Weights of a small GPT-style language model, trained from scratch on English Wikipedia.
Size: 10 layers, MLP 512 GeGLU, 7.08M parameters.
Architecture: RMSNorm before each block, tied embeddings.
Training: a variant of Adam for these matrices, 321M tokens, 9787 steps.
Each number is 128 + 32 x the weight over its row's rms, rounded and kept within 0 to 255. Layers, rows and columns count from 0. The size above them is the row's rms in percent of the matrix's.

# layer 3 attention value, 256x256, rms 0.089, rows 144-190, columns 0-31
size [ 97 101  99  98  90 100 105  98  94 101 104  92  99 106 103 100  97 101  97 101 101  93  95 104 102 103 111  96  99 102 105 102  95 105  97  97 100  92 103  94 104 100  97  99  97 100 100]
[[114  99 171 141 106 131 108 124 111 109 154 127  93  76  97  94  98 128  95 126  61 124 131  71 113  77 102 111 128  91 125 168]
 [172 153  90  86 162 168 137 153  94 108 220 168 187 150 133 119 126 104 185 161 134 204 178 154  72 101 137 109 173 118 144 117]
 [140 173 151 134 146 138  95 116  72  32 165 114 194 169 134 113 130 135 164  95 178 126 165  70 123 111 120 136 104 153 195 175]
 [109 102  94 128 158 126  96  81 130 140 149 143 147  97 170  78 227 131 181 123  91 138 143 102 151 150 163  96 134 163 119 146]
 [118 148 133 122 153 105 120 121  57 114 138 100 186 141 107 129 158 120 189 168  87 184  99 121  89 136 101 112 135 160 138 132]
 [142 115  57 152  99 127 170 127 158 162 113 189 105 174 128 150 144  84 175 147 217  68  74 102 101  74 113 143 141 217 153 147]
 [107 126 138 135 118  63 108 176 157  83 172 108 172 149 104 128 160 146 107 151 158 176 195 138  80  89 167 148 171 161 126 167]
 [136  73 166 163 113  61 120 134  64 164 114 116 147 121  93 122 127 115 145 148 201  89 137 120 128 172 131  90 151 196  97 123]
 [100 146  89 188 146 144 151 137  87 173 151  72 171  91 136  98 108 126 107 155 154 117  86 129 197 160 107 127 111 107 111 187]
 [102 140  92  74 174 134 131 104 117 168 110 141 136 125 135 160 193 136  76 130  83 155 165 133 161  64 154 129 109 165 123 122]
 [123 111 103  54 156 179 168 140 129 141 200 104 179 147 117 110 203  74 164  71 161 126  84 104 175 133 173  87 155 135 110 101]
 [114 121 137  93 119 105 103 117  53 143 130  69 141 175  63 106  94 166 147 165  76 149 127 116  64 133  95 135 136 148 108 128]
 [ 89 169  79  96  91 123 121 147 165 159  25 164  44 123 109 133  92 114 125 155 186 148 131 158 177 147 149 156 188 119  96 138]
 [110  97 121 107 108  88 156 158 116 169  89 119  85 162  70 115 232 166 142 100 142  69 142 160 115 100 109 118 104  94  76  47]
 [120 165 130  81 144  88 132  88 133 130 177 131 131 140 165 115 142 150  86  84 126 147 113  43 149 162 148 154  83 154 167 135]
 [ 70  83  82 149 103 121 106 125 143 140  79 139 183 109 122 116  67 156  60 122  72  71  94 139 111 104 159  97 123 112  78 192]
 [172 162 124 128 139 128 112 165  51 138 104 166 149  79 166 153 209 100 124 137 159 100  88 160  93 130 166 164  96 111 117 106]
 [165 105  98 160  72 160  83  78 130 133 177 126 127 181  77 143 120  81 100 174 115 173 102 158  93 146  91 112 107 120  95 141]
 [115  64  97 100 139 132 119 166 126 108 111  73 114 133 125 121 136  89 103 109 102  71 142 162 105 145  77 104 126 126 221 138]
 [152 133 144 208 108 144  94 148 176  95 121 125 115 130 122 129 189 125  67  91 102 160 150 121 113 110 116  94 146 109 172  99]
 [155  79 111 151 124 116  87 100 134 124 156 117 158 140 116 110 115 116 122 158  96 114 127 106 180 145 133  94  85 153 103 172]
 [158 111 127 120 140  82 154 124 143  92  27 185 172 134  97 146 128 132 117 117  89 119 100  99 184 124  76 121 120 126 128 100]
 [123  86 112 112 134 128 165  93 135 127  86 161 147 108 174 164  77 208 109 119 111 184  71  45 114 105  85 146  78 103  97 115]
 [113 129 143  62 107 144 111  91  87  69 144 169 187 188 135 107  88 135 121 141 162 134 159 125 128  78 152 171 129  96 177 182]
 [118 124 133 181 136 164 131  93 123  72 159 126 124 180 168 148 136  72 155 111 164 127 125 154 108 108 119 143 105 118  88 167]
 [ 92 130 131 109 130 117 127 112 174 120 149 141 174  90  79 121 169 195 120 116 187 146 115 148  72 156 135  89  55 144  96 113]
 [ 67 104 153  66 111 118 110  97 150  87  67 190 194 108  77 155 108 130 145 126 103 108 117 165 177 188 127 139 132 194  84  59]
 [208 160  85 114 108 132  97 105 124 121 152 142  70 122 198 150 115  91 166 122  86  84 103  92 159 153  82 142 120  70 147  88]
 [154 158  98 109 172 127 193 116  95 111  89 146 139 115 146 135 100 127  86  94 121 115 142 144 139 107 156 189  59 138  75 201]
 [100 150 132 161 136 136  92 145  65 134 116  88 132  99 136  93 112 106 128 118 131 169 147 132 103 133 101 101  72 117 116  28]
 [203  99 101  99 166 117 125 152 127  81 156 147 107 190 118  89 166 114  74 156 144 138 152 189 148 117 126 117 146 132 108 188]
 [135 141 100 110 126  92 109  99 149 168  79  79  88 123 152  93  79 130 130 122 161 164 129 180 194 162 135 101  84 135  96 224]
 [133 100 145 115 158 111 149  96 127 113 121  82 157 160 150 129  68 173 150 138 193  89  80 177 108 109 168 140 140 120 147 129]
 [119 100 122 156 131 137 136 137 227 126 108 208 175  60  96 113  95 128 140 110 157 201 151 113 142 119 142 108 158 183 154 140]
 [207 137 166 136 133  74 146 185 199  73 115 102 132  98 118 105 130 147 171 118 130 128 120 173 115 148 114 100 115 118  97 110]
 [156  90 155 208 126 120  67 127 121  94 114 186 121 135 156 190 116 105 105 127 154  73 154 114 139 110 184 133 159  90  88  88]
 [125 213 149 118 104 133 154 149 197 134  61  97 126 161 173 127 147  93 136 117 104  95 168 133 112 169 111 121 139 112 136 143]
 [108 135 125 118 153 115 149 123 126 132 138 148 123 140 129 164  88 159 103 109  72 129 163 191 169 100 156 132 161 150 133 107]
 [103 167 116 202 151 113 115  97 135 146  62 147 197  91 150 143 145  86 136 124 151  97 123 129 135 134 187 133  74 141 123 109]
 [178 196  91 174 134  82 155 150  64 170  94 153 152  96 155 135  57 148 112  82  91 125 109  80 127 141 181  87 143 117 146 154]
 [105  99  72 146 145 169 113  77 107 142 147 138  93  83 105 119  65 142 127 169 121 123 160 199 135  91 145 158  74 159  83 118]
 [107 153 121 121 125  98 111 106  90 125 119 157  80 153 116  76 135 136 147 126 200 141 146  70 172 165  89  88 128 177 141 126]
 [124 128 148 153 131 163 113 113 153 140  82 112 140 130 145 142 179 139  95 162 159 160  91 139 161 110  64  90  59  99 163 187]
 [103 111 128 111 134 170 139 136 116 120 145  96 102 127 108 191 157 113  99  72 180 112 136 118 131 160 119 155  70 148 153  97]
 [142 157 146 106 109  90 229 115 175 180 181 139  75 114  71 127 172 160 154 145  87 110 127 179 135  81 156 154 117 113 139 114]
 [118 132 106 190  82  97  80  92 140 121 104 136 132 143 102 141 117 151 113 133  93 139 113 100 133 147 137  92 156 116 127  79]
 [146 103 126  91 114 134  88 149 155  95 113 192 138 175 134 157 138 138 102 148 111 127 118 106  89 106 161 118 160  88 166 168]]
# layer 3 attention output (transposed), 256x256, rms 0.0972, rows 144-189, columns 0-31
size [ 94 103 102 102  87 102  96  97  94 104 103  89 101 107 105 102 102  96  99 100  94  94  96 103  98 108 102 100 101 103 102 103  96 104 103  91 101  89 104  93 106 103  99  98  98 102]
[[118 123 155 155 103 148  93 110 108 128 115 159  83  87  70  87  61 125  80 109  66 127 125  73 173  98 109 129 123  74 125 179]
 [156 156 111  90 148 175 165 166 126 121 220 138 147 133 147 130 133 134 147 141 133 164 204 135  97 131 131 123 151 100 161 106]
 [159 175 139 172 164 147 100 121 108  53 161 115 175 176 114  80 120 135 169  88 163 144 182  92 118  91 133 155  84 150 196 155]
 [ 73 127 115 143 144 149  76 118 132 145 156 131 152 102 162  93 225 109 166 124  77 147 170  97 155 174 158 115 146 165 160 121]
 [141 139 122  65 182 115 155 125  85 129 165 116 181 134  67 135 167 144 175 178  99 140 121 101 107  93 156 127 138 191 146 128]
 [157 123  76 153 130 139 154 141 170 184 108 185 101 168 147 155 147 122 199 143 218  76  95 105 112 101 149 143 146 211 138 131]
 [ 97 120 122 149 137  95 109 180 143 103 159 115 135 138  95 128 156 126 109 137 155 176 190 130  91 113 157 113 158 186 135 161]
 [132 115 161 148 131  70 128 134  77 166 100 107 150 149  64 135  83 113 125 149 201 104 162 149 178 151 148  86 158 191  74 119]
 [128 108  91 187 157 121 145 123  84 157 153 102 154  78 131 142 135 113 119 146 148 109  98  89 148 139 118 116 116  55 108 142]
 [111 145  85  91 160 137 152 136 119 158 125 150 130 116 143 100 177 156 105 138  51 135 157 143 150 117 166 161 146 137  87 161]
 [101 113 116  37 128 202 145 149 109 145 153  96 166 123 126  94 208  84 144  75 184 136 118 129 158 128 171 120 141 142  96 113]
 [160 106 141  97 127 119 103 128 115 103 156  75 153 179  49 123 114 181 144 181  74 146 128 130  75 103 107 134 120 129  93 119]
 [112 146 120  88 127 137  98 135 174 165  59 120  72 133  92 118 110 152 128 142 183 157 136 138 129 121 141 111 193  81  83 135]
 [113  90  91 110  90 114 116 138 127 157  72 108  77 137  62 122 216 157 128  69 148  93 104 140 143 115 101 125 114  90  85  48]
 [107 204  99  64 132  85 140  91 119 146 187 123 148 153 174 109 155 132 131  83 135 166 112  62 114 141 143 122  88 131 154 116]
 [142  87 147 133 131 120 128 134 146 120 121 135 172 131 118 130  82 171  87  81 101  85 122 117  96 101 127 107  93 147  56 128]
 [183 147 119 143 149 113 152 160  88 143  94 153 134 102 139 120 206  87 147 127 146  94 110 125 124 123 172 130  91 137 163  92]
 [179 114 116 162  68 127 107 110 150 105 166 144 114 197 105 128 101  68  85 186 116 159  59 142  87 138 136 133  76 110 124 133]
 [148  56 122 125 179  80 131 179 102 128 122 101 132 138 141 129 121 110 132 109 118  22 145 140  81 116 123 112 135 134 216 116]
 [158 125 141 208 144 152  90 170 188 110 140 140 130 129 107 161 170 119  62  83 125 163 147 118 137 130  93  98 163 100 146  81]
 [171  98 115 158 131 114 108 127 162 158 171 108 157 156 120 146  79  95 117 145 135 116 111 112 185 150 134 145  96 186 126 207]
 [166 131 130 130 140 103 158 143 142 134  87 195 119 147 118 187 142 148  91 123  82 108  78 115 127 119 108 164 149 153 121 117]
 [146 130 109 137 126  85 157  94 123 131  82 162 160 144 149 185  46 148 155  98 118 102  57  77 113  95 101 150 106 104 110 141]
 [121 103 153  86 160 135  95  98  95  65 156 163 170 128 135 104  93 158 112 135 166 121 159 103  98  98 138 170 134  82 159 172]
 [ 84 111 138 181 136 156 163  75  95  90 164 139 130 155 157 154 125  82 148 111 156 143 117 133 117 123 123 128 137  88  88 197]
 [ 84  73 125 111 101 114 128 103 199 105 138 128 147 111  95 136 159 181 111 117 184 183 108 138 108 168 115 113  51 127 116  95]
 [ 67 106 173  58 112 123 115 118 170 121  66 167 175  87  78 115  98 115 139 148 100 108 120 148 150 168 123 141 162 194 105  75]
 [194 124 104  99  88  98 104  76 131 121 160 146  90  92 166 162 143  86 171 133  64  91 106 109  80 165 104 139 132  63 143 112]
 [153 138 108  90 143 140 165  98  95  87  93 129 158 106 152 143 132  99  74  77  93 131 163 158 108 120 132 172  75 111  81 203]
 [ 98 131 152 135 136 104 106 165  84 144  97 137 119  94 124  79 119 131 124 123 121 168 174 157 105 152 118 109  74 142 110  53]
 [202  99 101 107 164 126 139 136 139  87 178 125  92 163 145  90 165 137  73 126 156 136 142 173 138  95 144 136 156 145 102 219]
 [115 134 116 134 102  70  91 116 141 174  95  89 116  93 157  74 107 154 138  80 153 144 115 175 164 164 108 144  66 146 124 241]
 [128  97 118 127 121 122 128  69 134  76 113 102 117 141 171 124  68 166 143 108 153 115  78 166  94 143 129 124 145 136 162 104]
 [104 125  94 161 147 126 135 157 193  97 118 213 130  60  94 131 124  97 153 128 178 159 149 141 176 113 131 118 192 184 145 130]
 [200 144 143 167 118  83 144 168 192  86 145  93 112  95 124 130 125 115 148 128 161 129  90 166  98 163 108 128  95 122 130 114]
 [126 111 118 166 127 140  90 131 136 143 143 146 133 105 141 186  76 122 111  79 150  99 147 112 147 118 189 138 153 123 121 116]
 [111 216 142 119  96 139 130 119 162 142  61  71 127 157 176 144 162 135 130 129 116  85 186 142  93 136  92  90 163  87 129 118]
 [ 93  95 149 116 116 136 152 142 142 124 128 122 128 135 118 118  94 140  71 110  57 139 149 143 133 119 140 188 186 151 119 116]
 [105 146 140 212 146 146 121 106 177 128  99 119 205  90 161 130 138 114 151 120 105 179 112 113 113 141 161 158  94 132 143 102]
 [158 179 135 145  92 109 180 137  77 176  71 135 147 106 168 152  51 103 116 100  97 133 134 116 146 147 170 107 143 124 133 124]
 [111 118 120 122 132 164 126 116 152 164 166 132 110  80 107 121  49 100 128 177 103 140 183 200  99  68 135 125  93 175  82  88]
 [100 142 125 149 123 137 118 128 105 107 106 141 109 162 109  94 139 116 114 138 197 120 126  61 144 158 108 153 119 198 141 101]
 [117 141 151 137 128 156  84  94 136 148 101 121 137 178 148 143 151 150 120 146 143 138  59 107 141  84  68  89  11  78 160 172]
 [126 104 143 132 124 150 129 149 128 112 138  99 117 126  99 187 165 142 100  95 189 115 134 134 125 133 135 147  69 126 159  94]
 [124 142 125  97 148 126 181 126 169 184 152 116  94  77  89 158 169 155 183 128  99 145 119 165 120  51 135 113 139 118 126 143]
 [114 116 117 186 106 105 101  92 113 141  99 113 129 138  99 142  86 110 138 142  95 126 150  98 159 138 156  81 172 141 134  82]]